Each number is 500 + 25 x the weight over the matrix's rms, rounded and kept within 0 to 999. Layers, rows and columns count from 0. Numbers have three digits each.

# layer 6 attention key, 128x160, rms 0.0738, rows 30-63, columns 0-159
500496478498518483474489470520496493509489493454426472502465515490491510513492479488476544453487516476491500521496533529515443477474480482521543490523482446503507472538512490523511492540488481533481450500496544501467481482490507497535528495529513503517518526506523483524512490490511474524518491545483475489475463519532534526476429519506494526521517499511492566504485541510513472498516503512498509504533483509547485459503485473459498446489550486536506526494517544477491463494478529
539491511514474489501516501495487487510522518521503513500512464491489512477500502480535474522502544486514511485520473478456501516507468506492454505485535525513487523534441509497493480489496516436511487512497470503513499475518506496440503513468493542514502507556520495472504514483515526480475497496519520479505519493501514513525509496483484506466507508512524503482526486466495501502506503483546501487508492510480477510518519553579529618516499473493505502465502491504458527527491483
543483523505474496500489499466469493470522498517518512509521474513504501484499498527501501525502368534510493481501495485503528507514505514503466487475527486474490498491484508487498507506483501511538516509490497507490487492557503464502480520495482509507488484501513494518490516508513511505488495481507488481509498539500509501510527500509501520494495527471512510511512483488517507496511514502507491493489547502497484516492522493615534629496493493508528487524500524519516504533517527
484499519520469492488517503569503536502494505466414458491513532507542511530454492537499534506487569496488486470489532499512509444475535532509499507517478480499552485531505494497466485500476485513491507487494542543508519471519489495545496503492506469491549515465498499530514523494497503521531509499484497490504478501510518488472513514464505488512500499472493508485499497527530492504492510507476492471560523503502496507521484483453489457497506535522496499482500502486524499486440516
472506498459476498467492482519474495470509493459429480514510522484497479531485490518468559502491596477487526494510497488548507453446518494495518503509471509514513508508538506515485483481480509500495467512525502493478539498513481522514501492504488479521513530511491477554509487488488486521531522541446498505476494517503488512479512518508515522499516478488522539480506509503521473508489500494510496465573493517499523471512510461368497379510531536481513530517487506490514527465506476
504519486514501481492483527511508496537470492509507495514489501518533522489470514526504503476499489536498479501483513480508485478510509504487549504528467442524492485485528485493500530530495509531477562478491515485517480509510506511546497508503510487480497498467472503501508502496477507506497514507503512519538481497503516488477489513522507470480486509473481485501479508574494513475509516514488503515502499502536501497523478486436478370490485506505489502495505500493510502473456508
498508492480536534469551481469493431515505519526518538505517457496480517526499545495460506473512351490519458555516493505485494513497525494519481488505483500480495472463550484491453509540483532526474544492506487495519516525451518516480494484531499472454477511501466485480500504508471506521458468493503533473547491492489521479492515476512500490491491504494463444480492450537526539508490493518488474518496479485506520491521517495464496466466477497526509519473497491520497489496516495
482516509512473521476565496489455450494520498502486516482514492505497494524488549525455514467527476486495476518517535495506484506451486470515510507513494471509499480491494495461489497514494514491457492463534491514502506496439497512491497493487508490477485483500482536456506502501492496514479492529494481498553485502512518480499525514486503468499512500492494476475489503510541507519495529519501537538479493519503470477547513481441511471470515486525498511439484465519468493495532485
516477543504485515493489490481515509473525500494499496501519485500492513442499539469550469509494512532501498503494505486504478516501523497491475501493494523486476493485471518500497507485491484493508507504503457488506490493527505501511478524463504518507481486517501516462484500497506514499484503486510514491525489474490526508516528505515498475490508534508504468500533489484481510493497507496506500483484509518465505487499497502608498621500500478501511488493504473513481511506516487
533501489477493504529486523471471497510521499469537495486493471512503509521506507513520496536511503503496507529491465479473523503517489507469474492486511524517520516504494510500495485478530508457504489521499468519521511473522472503493522503497503480507524490507504456493522507495532497506510503468508507497464536483520453498492525479500495505504520492489497515492487463459484494496474474499491489471533495521495504538489517535571519622497477510517527480506480512517490488541497467
491465487485502483513487509491518496496492459519502508500477530500513503517486515487495505500519501483519505504518502500499486485478503506501518514475506453479486498505503474520510494517508499542492482486518525496467508498492510509498498508483479513506498498488485502536489505517510502520512511517513505461498477518486483511511529496508508486491500508507493505478496488498516482483517534535522516486492478492505488505501473503364491359518490517523510520517518515500503466492497520
518534513502483482525512537494474506500495518497538507527506466502449492486544520473509481519518552548493471504511484487476547523474474432478481532461506519472485473495500497495512515476507480460473505486465451492476496519487506501452502515501485495457470496553452508448487494479489508506496483509489495530534555480479498503505517510517483479495493496516484501503517554485493496521508483507513504515506483524480550486454507511482480473509496507455499455473483483514506538499477478
534504520520484489476512516567502536515489518522504465500504463517515536491505510491555519483490695498486465497502509519518496502502518498497518481498484536470517490498514499505473523492481520480487491493493508508496497516488510513507482480518484500453494503513516536500487500545473507502510488520506517504510490487488517486482522528491491513502503500485512504491521486535530500478486477496526480513540502516494506483504510446389447404503479502518492517450477506523532509426472493
494510467444497460475478478500506504473477511494489507483467493471500499474502509479552470548481541475516567482505466497482490490512493494501471488511519519550501527541514501516527489501540483499526477515497505486495482482516487469485495499505500503517481492501537473461505473507491484471478512504515508525450537496486508498507436470487467504514507491533529536496456504438496493505511489494524522529528487503528483506491511529579505638536507494488501537510495526474487510524515483
503516507508496517526468496502503483507483501495475512504530486488511478505498483509517498521490514502496504510493495487466515529533480500467475494475508550483502513492521508490508465487521479490538497525474483526504524496530483489492500480517507506505518529515525460511481486474536491497504500478489485476456531515507453521508520493487478529493484503510512521472497523480503510501487468487512473493483508478495539509456517525612524586513520521472494488522511480484498490522535483
456487491513536498474506486507510491513501500482452500497480514502520482507477478473457513463484413473497486500479513505510478466479553536487502502518467455502492494501517490481493500509467495541472524505506523496519533491497526491492497495497465490478512529488497480527477510518497511518488504507471511509525488488505515473468479493492500520515476501484474513485488455518520505508516527487484488514486493479521513495526491488452497369511521509516492502511542507504522498481501506
519460496523470523486545530552463502505495555542509514499515492515565544495510535499567500553501621574498469482490554472528515505513495480524454509503464518511513521479507532450528530516518513503481506480493501501541472510473489504510486501481515498469523485488508550466482491523487541488542520522562524507547522489498528497489515493466473464489463489493536479491487473507502555496513513512505528523491487522502460520508491482465501534484484517516529510462487488544517512463508503
529486518489487514529478493454470495477502506495488511508492480512492477469528500498495492533495449506486502497510460492482502528500511467488473499454511521469498495487496513519495495474490493467511490521497448492457506508545505487483501485508481526532497507525504474492487483472503495510492514504491496511499518509492487508522494505528501494494485489521511485485509501467492488491493504483512493492521514497480511506491532520580537589495512510487501454519501515513511500526504495
529501501510492464492456514468471511487520441448471488502493517485480452524553453492495519517498455492537511506504467480498480513489484467465516460462500459489485531528405467544540478493508486458515437525485493485416492469562490491493546504486504550538479495549539445516511523466520502508495508523465468512509493538501492528498464504524494528487575494498505552496486513472499465517532502490504505449510501563478477480508533508529540542503548478512527515518487527511494462485465498
540481504489469500508518527519487545501464477507520514504476499556484486475532475487547489513501578501537483472525509501502494495507474479465504501480494489501532510475470480492516492480483506492497461510474471494528491504539465508511528499493494532511511490533518479503462505492510525503517507502487497511512494493489516498479497511496497497493519507526525484493479494466476493504520508466523514503489475516457478497480488486551465584490500486502502467501506482503529495483495483
518528513522512543502533499529492485512507485501518527529491484494510502505478500488524501501471528510502517495523474479488498523515490492488465490495472549497506484473509523484485467487445490459532497485485487505519509523562488482500507483492485514494479515523517530508482494481493526524500482525486517456510489493488496498516504502517460511501505519505452528505521515478477477498491491515519474496509508510501519506466510473548467557477464506489526465511491500501526533514498497
509480499489498507530497492496504504538466510542526446513543504480479524469528520452560458498475591518481535468507460485470527514554439521502452477435515554461493482504502521527484504494503478481549493533503477496479528522520485498477468503524482501498491531520473491492480498498519519482503510468486520500467530477474477534533517465506489519468479482533487470516528516493498511485496483509523481485492491479448546509477501491527502474508502516522479483537491513542486516505534470
502488513503505512475498529519497479469508509513500515494511466499508516461507494522560480523476577507486484489526495482476515493523478479499460522513485527492506501484498524482489501489495504471512478488524491500513485484504480501500506519504471495483517514509508504493488495512509523499498531503514516500506505495497510522509499509491494499473483531521518509507485518471517506521512501511517502516501512517528501510489508467600501645506470499508521505510495504486524493519520499
542503512541495476523499496516473481470512519518549509502506472511468498452541511485540444532496550562513531493514526498490506556514487490481507507499545537516477474489479491493509506487504483477505501502468474494544491524542473489496496477450507491506469489501518547479462496513491518463504482470489506509517498510473561504531507505520473471497507491531516481498484501496446507489499505528489503533490458509481506498453514519532477502468477463476483460473516474515498525496502506
491459490458484521506503490472460483471503485482484500502491506533480469514487514495470515547515459488514511537505498530471499479497506459468512477459531458528503490504497483568500511468524505496492511520484492501497492499548461557462516509540500469495527473515481487495491486497526507463504541525491522494478494518527497536474498477511528452515488451537514494522482506481494456486514513492481510487502471523463489529496503499454507435505485511499517484516496483458531520450546487
520510523492511510510490517478513525490504487520505505523497491509471505477501495483535480521502512522499488495509476488482512496520495509493472483480496524480511490481485507513507477471484487495519497506490474513477513517536478511472520504492497518523499522528509475488485523487507503494512504502491512484478515504508482519492491502513497504497492513491491493517531497472499498501503476487497473476490514496466528515465501503612503602505481528477500462536482518494520499516509482
454517529498486510491505480468475531490516468451461504518494488495444441543490508476446526480506383461541474545474493521484496461475530528486529442504477419506516503497506475520510468494500498492490524514498508477434506495519476532456514502547471517507509536526521449531532535450475496535473535506452487477510529520500501474478485492523516523499520480486467498492504482530522465516520508465483476462507519525480479491515568522469502471518549512477512520514510484500484477470451514
515482502494524508516483484459501464538499502522536522522490497523491514476461522441483500513495456536491484518544470498526472567484538480494535525497510478494491452476504514522510507478518505500481541525486475483483473545489502501461514494525486517496500467516455526495458487486476524518461471516536497522530491496489494510484472486539536494478459507486514462515516515541488487492504490493504480514477467509490509477465512498370490401463474505495477461496483516468529509441496523
488479507498501489492500470539538511485449514528522480503499505485490513486498492504562470501493576515493508506487499514459514524521489531505483490510508554505497510494506509501478531510502501493524490508484520506523505507503462493538494488474493471478495512463490524521502517519509487468531508469504522502479495499474512516491529490496502499490472509497514508516518488482488513487520508525508510476503513496505481499516493501610456657516496502508501492505502481497496479515495484
502498510485489444476506518492506489511482491498495468475521530472499486510469509525450486479498400516488509487458486514502483500491508527505526479468518477527491491518510472508473512514490517564496544496500541496470498515484510471534467493496507498527476509510455500511503511501498507472469518476474504513531527513483527478492502488497490502502519495496510473475520499564507511492500492496481508481528549477497525518533509505426517394497502490484502508507520505510476522478472518
536506531497488521527500516471496512510503495485504500527494476516484503496509489494506495517513485484487503522512452498485519517503512490486477484473484535491502519497504528523499475463475483457512484515501476485475494502545506507469527474490468534497495503532508497489486503478492498506480493491499496500493497491516479500493507499530521503495501497518500478507497498462501486507485473490497479470498519505462522504486516500601511611504509524477502481523489506514512513491519481
503519524495487517506502516500499529483487504497507513520491484514488507481504508487529502525492543508503525492497464469476529504507480496490486481474506542483525514472504502501490496469502488449508492513489476512516493493546484501479519494474491509505494504522487483491496503491480502510494506498490517488507509487497484489502524516523510487501490491520485477489507513466499502495497491481509492505505490497472521505461514484607491613503482528487515478520490472503507522513507484
529522521500501502531485498473464486478507501506517512514504476490507504469479506524512438503502534510492480501495471508454505521514498508493485492484521504477505485513486547500506495505512463482519517523506483502474491477528480493496505512508526503491469509512542502486514487475523495516465519477483489506488516483465489500520489498504481520486504499506470500511510555485507499505478502509498482509481534473512554480466483500632520600510463529499511469504530530506493508535503483
516485466502464516520468498484475524518518507482514514520477498521505489497514510462477490496525496543482470509525471461531491501481514484483518514498508444514500513479465505526509502490489517460456523516484502478477515511511513492460496493498502510527512495523501520504488483485485512525475506495523484538525507495516516476487467499517514482500495487474520466510499492554485500468497532508485490513496506517470500499491525488383501348482504515478496478484479495503495522458481499
# layer 6 attention query, 128x160, rms 0.0835, rows 31-63, columns 0-159
477502492499483520480554505513480477500511494466466531480499481518518515533519514500507526531484508510502536535513565547514493502481523495495495476471478492465513481476490475502530523532515494517463495474507488490484472486502466483460510530494551491478539462495530483476513508482483521519507480503528481537546480513489486484464513491454454469531527483474499500511456534538512532512553548499478529478553503494497504511559535506491520518453483484488506511564477485542497516524556525
495515495503468476522537499492484498481493489534467519482485475509523497550521493473459512529479486550520471507470477492493477499457527513435521462505494469506483526561497490551516516510504533525545529570518507508487501493508493462517515487512482470480480474504491488506478481499462487512500491532468500497524491510498486534483517484511496468500516517477479491475494505513517561475488529510481499464528480496518506498549538527520494472475519494517492481466506477479538498505488442
488505480536497516519505479519479561506483505567497496482498498484479491498507475492494497493522504474502495479513546488491511446503519513513505477551509482541537500516518487459461514501453546532531513489510512545512548496532497469559480494507478534499489506541460473495524494575519538509504482496482503470492455473526484504476500509512480507497536498472534491495530524494555513503509521558480523517513465515493503458504465464516507507518527501499502517491546485507479479514478525
485513522518573492479499511517494507532510501566494502509534496435469501500519491519508522457492498452457470514565476519489476504534537434502507487549505516501579529491519493505494458504507546475485510509572490481482523476471492503470504576501496506449486527533442487498500500541501512517496492494499487529423482458565457457521482480521474522488524480525523477455518518447561461506494443516500488530517504515493498506485479474500493514548529556498516515531458498493498465487465517
511473491502465537510505499494492548479487498554511483518522532499488514502502491482522469491489490506517511500483508509516516512524496467523467519539522509545525467515525542499463468465441529525511523506467523525470483497485496508529506453533490514503482529506525509575459489490468495460513509489492522418474515476497508515493532532529522481517469518486522478503566483505499492529513529481510495524486506486454528483466468484512472486506460491516519446461523463516527480477483474
503522501514488548495470506485491461479503500458498524495487492530523481502466529522501495468519499496498493488453469470510493507480496517513502535481526531531475486523504516509470493505539455482456518503469490537494487521463540480492482494479427482487523484520515536445522462472483488474501535503527465484486489475535487527469486541512530484518540532448516451510533492539493494500460547454499504482480505498536543511500520547475485496486476569527514503495522489531488510490484461
511524490559498470474476504518485466523498505478491535494479445519486473526480499540493542509519493524493501529481515474487493542476509547509510548505507499485479478503506487457470498523521465491491522467468517535474468488464514488517494491486510541462507484515507507472552474512488510478497489500576492528520512462503501531466496532498480483461533530471534496504501514510504508492496537467520471556506509528551538526510491535496493504500485508536524512503505525503481504488494513
486510468522478510512519482504467494515526516525510557476485490501496525531502495483487484525473493551474497517487508512496529545489518564476474489488493506510492497495511499521466516504490489492522527514485536477493475516493477475488497492556498502485478488508484518536514526499431512447499517529524499537488505490519508463456507488490485501533501501476509499534496512551503513490516501486499476531509472468542483536518513507511505496463476487493460494516493497492514503516530511
468460504479499485471538510468472481474483518491501482538526524468509522483518487505487493491537513479540514492515528510493474420531513473568494497508495502514466487531462482498542502523541499517488511482495488501491495491470461493498491545549529536499489478509505489453481512512495523552474529503498456503524477491490531487509458524487454459498484502491498463495500500493542517464481578528484516477461499467479487486506524545511506501494538520505529543530522502509497497509527520
521497511468481500488528517503490502520520519486476480535548472514509530498553443521509508506499513469478524507483496496514486494512487494527479501513510534490521500478510509512508508489517519493485486505511507478507526555485489435513522509510482494524450517526532470511499495470499479447499496513494498502491481512527494486482537554533536507504466500536518522467498496504557506461496400489516476503524532487463517505510491463493497492516554515531489506520502533531535512470499485
513508521524518509505500538492499512515478483529538505501494497507468543446509522499535525512469491493500505537480488473484479533496500509495491482487531524433530474476466502529504470518500498479451520467509478489513487478479479504478519522464508513487531528479497528484471509487501501500506499497503504501508511471467521491460466538493481513496474495542483475516495473508499513515491489501503520539477504499508499513520490449490475505484461509539500468490467493513482515493482506
488523498510503572519478486525467521502505456465490511518464511505433553470505506461528506546459500519495491529524499502489523513492492465456488518513498575535599503471529529522437520496424514482492500479465506520536553485509471478557499506471451507493509496496506505477494465474469488478531520517526483542478475487493526493441480545523501498506495513525493458530529545492502514551541493474521520508503537497511509466458430500520472524475487524525506481533506429551534511498477499
481479499494521502500545507492550521500533508493495510505520499485500498541498485506505536478536496516530509498518507504531485490492516479517508486482465456515478528479464499504549527523502503473489450475520497485495510464494514543430526547487512476517522466512514473545483517447491498474517521515501513495497564538517533506511523471469501477523516509508517495510447511499459488505485536435479514457558513505480470525556567516505523517514524470479492495540504523474503496489524496
500510524438495455505526503471539490451469518555496473468481537481512513484510509545488465465541504470527513476529483502477526481552486512509505499495502471518472530503483491522542496517525506511497460526509453484505518521510505505462511510474544476514489535488485519437541516500544482518486509470464512510498503489487465549539482448476462501484505466528492486488516492483487499481487530517499530470511492494471480536519470519515531490468503549477528487482549498517487524521484489
518501509514500502526481473513546516481503488505491470463552525475479476513527533543501475500514496470446499498472495516524541518484487518548515508504535501525502490488542498523465489495462483488520471480528493567526510516506541510514504463503500483506494493497443465483562508524514486452515502510479532473430456498537482542506514523517514531491533507476478493495553505523513470491483477564504509484509496513444549496456521492475468492564507489481476527464504497476487501498472494
542536471493465509502514481503516507489493489492524527498500457555512539509481483507503476509524506524544500474512508495461490544493491507507511492539501520535459486554498478485494599490468532503549500514467509557547478520525453500529553427509486505491486421464485480521515478484464502480502488481532473500550510512511532517474519523499503453486541540498516479493515516525482511515517557485497503512498520489514493517517498507514469511460478472530492499523509457486523493495557515
492509514486507457489513537480500483516487512531520516505489479483476537498515512505472501500504489511515506532519463484491510508502525485455475484505519489479494540504474510516525447515536523499479493510514464480495442482481487492468528547502527492477495511522460491491493512489489505510482505519499488516482489513494468485499495497523488513499502504519471481469484509522507514524493460478500505496482469504482455506527525497491486491481511500501528481503466506502507526510489488
487486493492530484483528517488455469492512459484461489532490504479460514535539470477466522522470499472517516527513497530528492452474483502498485478534516480494543466494493453526547437494486527496479496495547479447459475474483454503494522547488571530501491483501540492498448529503526516513493484511485482526490476489489511457494460488515465492489477453502500551514471498488579462492550490524491494502557512567504471494502483486498501498554540478522527471507438523474526499498479539
530534503532505488514508530479488512503499492476495528520500493485516528516524513493481501524506495493491516527517525510492524485509509490540485504547493531502515456471520476536478499496452511490497525493482511543501492503518484475504533471514529529501482489451483480496490520467490509497480516491513493513535507495482545481483519520520517487509442480511495526526515488515513504517516477553498488490525512520502468481498472473504515508519483464531535454523489509515521512512508543
476513527469502510487496533495480505476492511516483509512528501535483506458543533545505482490504487494497466526506485463527520517495491508476526547521508506492510493510497504513449515505499524496475529506503481519489503517493502553507503521473503474476529527525438508474504467498496513494509533475487480506525504488518450476497535510523532492492498500483498469498501467526539517517519512479498493524482500523505520489518496467511502511520484520481477491506492477539497472503478488
490495485469503529482496514512580490476529487512530495495492519528524535483506507496500479513472519485512496546497496522493492497535521506423466488467479526521525513464483517499524491476543518515472499510499495459533500531512475474467546511481504499485523512442484472463487548497498445510520494522512523512458474533503477507522440479476510537547480478542492498489430480523499522472505448463498501506458499421459490530491495506503491506500468539471493491498528438543524499526507493
509546492517486504495521506483509509494477518516473541488504471499533505544475487540504505501524487534507497520496486485485438533488486552509499517483517483483477495570504497519496510487568494498535498515480471546503494521507486522494520492498501470490489449534489482569508482429486512409491483534476465473544513510473498504479572503492496447513484504488548498472506503485543529552488524467474511470530536469498530504511563518515495520446505483528487508518513488498498472529519470
523530493496484517536493505496487532503489469536496506502479497529519536455507541496502482507435504531527492490504503476485550514502506503482485494482483507487464504503489528533516543480467488518496532473527496462484450478539516507515522523523514485490497463479502524458498483481471478475522553502537515524548563503494517511538477511477514476523467482537463509583490488520483528484546492479513485529486460484514467503505505489497513503515458481500464456481476485531517506500506491
542523508511556542518497516496541483480502503504511497509519501504500537507505487491486510497506499479524509504520469489480463496506497470551480514527495535499487508513516490485522455503522529512503494505532483485481478538475525478484475481522530499489478512534485530472475475497503487575490512500531507494501522532517518485540497523511526524516470490511499506485505473456508526506511427521468516521486508519509471488472498491493508494498532493545495502464496550510527488480496484
483473496470512506513498523459513496469514504509509530510486532503519527461499512527482495489492490493477503516503472496505528503510531518483470486502516505481517504479475495514506491515535533521504518540492482476493508499517480454496488508492514521524479543504445499502468524496514484514482520487451486518518475511486497483498478454534508517515469493519519488495510483492524481487512490512467508493472498472485498507513508491496501511494509495511467515472512480526498497513466522
493491486519535521517490531500500479477511490482510507505487528481476459514516487469501511483471499444423503468512511543520468482476517515519505517512546514516516456449510457519482431509498494475446516478547497486495471495481534483484469521481497530515476525551492512459464526531500513529487504507508525514462436459516496479477455483514489512499504489536493484506515503498538474522516518527469519503529491565504488466495437495480517497548553501512544506469491500482504508494438530
515499530481503536499498535478518473494478494512524504509509486532452524449498533502495486488477504525505494538503453494486496538505510488473472514472491538468462493510505538504495517491503520506498505487471470481465460544470478505490503512491477478486497536509459555530491451463484485513498531503483516478515488523509486505496492549566555539492454493528492509465551480510470486550500437465507520525505516506505505476501497473481480497489479511519480473507516512533515517482487446
508496481525437514487487493511516524502532519472512532480477499524538466510492502471496483523495499481508515446484501522481499486503508539516490457456483484530501493558516495514479509470454452524520530509491545506484505491558524450474508453515474484554502470540540489512506535487479491484483495510501507461487548532516519484530474473475486485550518508500524519522473494481436525479496516490495489479521492448475479477510539546524530508469511495454468501490552477508488503521524503
464484451543494519473500479522533532459549477524500477531493488518494510520490527473506551472458505468513486476510498511501498486501535492462474461536481476526549565483513536471488486503441540509493509511569528483507521446494527499494492506490477497480522515482529512489512506516465472529529500533482529471442503478518484501495493541472490493543505469501509509528489504514479502481498513458500489501517463484501493493524443489496511473506485528487530482477497441511530521490450493
475487528466523484465502510470471459478513491485514523513516485487458509490509516480478489522495480476510497546509463501495499502511507472493474499477530497485505503488492483528489476534522533540471507521502466492491489498480503494468456544519515509488508530494461517498501501486523520537465502491500494524498469518462470452491498476528500532489507509516487475501513489508505490520518495497488491480465490504512481520498508487495479502507495487523535513507487502505523519515486534
490516521485536484503534548473475485505506514526534540502512477488501499462515530523488478501512476483489481525543511503486497499507510489505473501508508517484498466483478509511471503523519497503468557497476482482503508473490517496482487498510524519471508514492461514497474499497502511474483500474509507500511517500470499446510517492507506508513464512524506426516511479514507541497507516514480487517479487482510469500529497485507503522500495492507505490494516484531504503522488538
516499506501479481501520504478552522486475494558501515514490528478490488471510521499527507536460505539512497553491472454514525498531512517454458536470505471482474503497436496521512466494548499507536494513481477482497467494506506493514480554485508521552529564515478495516503551541506467461506512505470493505520500506480475483504508456467484507506487514503512482493452485503503506490514556494500523479487496468486480507557510553500512492475506486493485483453516481503505496527477488
494471525495541499519533510501493494510470472506552511523509504512462543461503515471526495520464500504512509536522526553506512545525532447495467510516519534489500470471520508484497486487470554509485513480468475475504413475484461502530529514555528493458487497474453536514473516498494523534497522511500518501507449495507503495484502520556527514478496498539491505479510503512513514519508459521541522514472491533442511508494459495490450489521508476518488491524459477509535504476493499
# layer 6 attention value, 128x160, rms 0.0605, rows 0-10, columns 0-159
511519519533519468491509472483517547497480478481508516476483503475528486516479471505506479538500503483546472505488517467484492515516497512488523555456518486487501507505478491537485501473495449508499507505477478512498493463555498450489497488506514503483502452510509487480508573511552517504494498488515518477476574493465506470495509514501532476501494496498480491540519518499534515528534531535513465539510545485507520551493518512497524497502520490490511464479525510458507497489500550
515487526502439469467532543506510518505483497510507499508560503530498503505508549560488468494480496545534472496465507444540552448530494496511506487515502505482525453502477506471467563511553555496524496495508499514509513507489495496512474508520527441501526526493471499457458515496493483489500519491481499489495457550512552517509526533506515498508474506455538492470537512475504466432509482439480518498496507472475488483497543493507511499448530457532585474496483518493484477527508452
491514490458470494531523520515488490477518532503502469485534484419476536513533528467488488480543494503523519496516512510485505486475501518514549493522515499492506504506532521483480544500451483464523520508486524526531540452500533515476489500520505486539487542467515464488501499468495469454498518510464437469503482450535510544460541546505497535504551494545467522527506513510498473495461534502501477477474509505528546500517539509483497499509465499514513528507485497497504569484477506
479523438489537500576484504482482505501530491491528502446489554478479505447533525506484508512499503503541557558480473486494445506479513548483570531523485517507470496521507520515486501494510456476533487495520502502509498465514481516522482469443562546519489459459527456485472494501468485492518555499483450524516498486502519523502485541488512502510500460566521507541505488524572496498507531473494468522489549493513544481502544495496475508491491504479483499517534518503518458497473546
469515447471549507506480542500460495501524497490529491473512543414492533486561532494520486486527512523483507485508505552511543494495493487514495489494520521498530469516523528473473493491455485493522517535475508506517496482473458484536500510518503493505478465485534510497572483506495489447501484513465459490485492515485517527454513465480471505508437447546560518534474466493559498497544522516498509505503537510514498474497486484493516498473468509486535480473562510532480475510479498
467523447489492442568537526502514527527470530470509484485545493495461494499516436481482472522496491514539475511531468454510482468487460532501522534509486492522484490471459491475514485479474489496524492444535483560477534503519506552501437467481518547501517458498497470537483492502468492497501549501502505523503485459509489516487552528523496433488556502527502516487466537496503461523542521523517460510507534511504491449516538464489481519511493490525482528516489512518509468479491544
518489483538552531511521499498533470468505471461553529457477491467484519487505504489516471491518500531486511546479466509493485452506497495539538488551495481503498500498486534519517485490488452495524502517496493485514479466500458521509501485465512420516496478523502507490527552485472464532505492547504497486490498505498505498542464528500521482537453458510515502555521494494543465468491563520472476508490508501505512492487493494499513502490449521491532464457550477502499451510500500
553480486522539545517487507504532480498502466496528513500475488475498490508505518488523546524476510502504504520523490514504488475530503469495501566490480517465485457519482524515491497519491511506470511492481500460481495491507463473507495502496502489504507526523461505479499538468496511503520472522499495504478497519488512506508490515490546509519480511527484472517496514508477521493503518488497498498479474478485539500481528493509493488460502504528474472471541467506507523497520506
482537522524540513513495500502478508505546484481520481488522486482528511528535480486520503464491485473497531464493549473480512499507502470517493533514458472473511570513512487487476488506486490492514502464504524520520521503521484547473498529530509418525499447480521489489551517510437448525491507505531515483495453482511511510529521500526514508475496494474493528446483512491477555510419458520528499486493469497496549490512472518513492495494455487494513536552489468477463532509490494
483475490477510526517504531516522529509526497487507532494468537465505487545474537499522504529485490543542471474489515542495477508512548490483512475503502492426517510515486497486491474492520488484498492572467504479499441461501463537522492533497477448508496541500523506531508467527469506508519529508495517522509500506521542438453474448456521516550501505501478545491477508519514442522545512498485516529498517500493503539526484527502513506453483518446472490507515479488540520519485506
495542508512506472471483482509468524507515498503535518460515522486521458540499474509524514525463482496465440486454494485499520478529532520462474496524491487499497508464524488471477466520555481505481513480520509524487495520497493466489517506514486479505536495494479482468519489524495515495498522503528553468464469534527497505493473440513476468481495499511536486467553528516496522508517495515517479491488534518488516533505529502522491484495470489498514513487492503478444497509533487
# layer 6 attention output (transposed), 128x160, rms 0.0589, rows 0-9, columns 0-159
499469512500520514504518508521475466506500508492493460511483506486477529502488493503498519451500556486482507486494495510540507513496514469489495474553539538516500503484507499460504500497519520529466472499489503501514449516424485474498497518515481495484528529462513530470513490505449461511504503501546477520487457543526518489526503513509514519458475493504480526492508492521494466491481488535512545486519472480507464450516499504477511479503492520483523520504497507552486460515511512
511528502514504504530501489497476545509561507521450502505479514519491439520520470454527502502510567475478461496506558528496485575482490525489529522543522468528511537506551495511484508488423502500513482477534524479484523496500481462454530487516478488512483494539521499548506477470498522479532476497474550520468521484485505473471442470497507537537502500531518489501476479509504510565451498513493495460481535492502520471515475537489485465559488514481449526520512483518489495490510494
510528499541495550485490502513525495503483509527483521493507495527491481480487504510586493487489532515490498503508507469481500527510462534512465508464466543535498495535491524525507492529494512499507483498509468500457476530511517533490515520458489537520452456510477530490515479508513555512477505470525519494497490506460465482518507470481480473497501535483531437455523483489545512508503525494470497486522519494509485490501473517526467636480492517504482490502505488484493522493497477
488491480527512495447505522537469473515502509487465526499526458484510487502436478500510510483467560532477477465499552484513496500492502497553493466507515558512492504515516497483481505478481481532478595503503498505530510504496492521533496550491507521485487517456508499484502521508497498493495487496555448496495463495524445499541522495491532496508510499502488467428519544544540465483505558495480515436543476506496505527537511490444541474443474544498504506506486503500493502517497461
483490490492461521487529496497495504491513500520475532505488480506523503499488478503456528500532391482511483520530501471474484508503492496508498505494503458502489477514532481477489512520499490484479542474496505539464511506535533522508501491492505511488502490486475502510500500481531491524469483491533515474529490499481470500526516480498478455546515517469496467465517521494511513523487535509475481484490497495538512533531527494544503525484482502528505522522521490501491506478489495
500464505500513584463458526506529477474499506566510489516487495474492504482461546518532488484488518524474498449487484508495514525520546517512494489490511488502518501528511511504500483486513459512485545574497502496558496476479525489508490530484474484516513529479490524499498504512484499477472512470493466496491477509532440501541486527514506521508475482501506450476535498519545500516471497490516509491501458487461553524501476528494528405479504520441441479469514460504490525538473444
474512478462516481479482509503504510519500497498457486497512475505506482536476457527474541441491512470494488484531527484528507499488486500511507478505485520527540492512564511463483499502542502495486511518512518529482537472508489504483523529509523562473522483465481479526539476489504500490509544485604459451511504521507500469481490514502519494516520503501472508465489524510495485529462489502503521472525507499511493531553503489453503472463535481471518532536531508498515461493504541
444516503516514513486497505512475512513498491507477492495515524503520475537498467503447516486481444459481494497520523490521508483501497518491513476504506484497489529502483484504524495488519481487524467479500511484447505503510501506506498520494542514523505500483520474502501502508495512505488500497526472504484487536515504502520485511490495513534482516470468531496488476484477499468483519499470489479505509529483466484508497519526510506502535492475513533520487545473508479543505504
494533445526483541498495495547558483496491470479491459535480576542451540467515512505493548532512515525504475501461496515507473518465479516497500465497475520537500500496488533548539505494491544513472476494542469487487474479519521503523530439495514585473484510476468494472447492494506537466504514498519498473499511521498517470480488530487479491527530524500529465524510450540483448507524488474486486488494542524511455500500482523469470482528540515517486491478526508483550501484479524
493481499512516458492491471512507469484497503504498486492490405556471530498527480508472491479516540457443513541546494561471452461467438526499506508511509492495478501472521509505533509489527519493495458476520496490481505552528509491511510492491572583472522501498514504491512516493527536510496471540517526507496514512495450524502544497517474561493480480538487506493499515488479527496481519525513539487541501572511489491491542529462502463470572480569572514555519446530492513474500514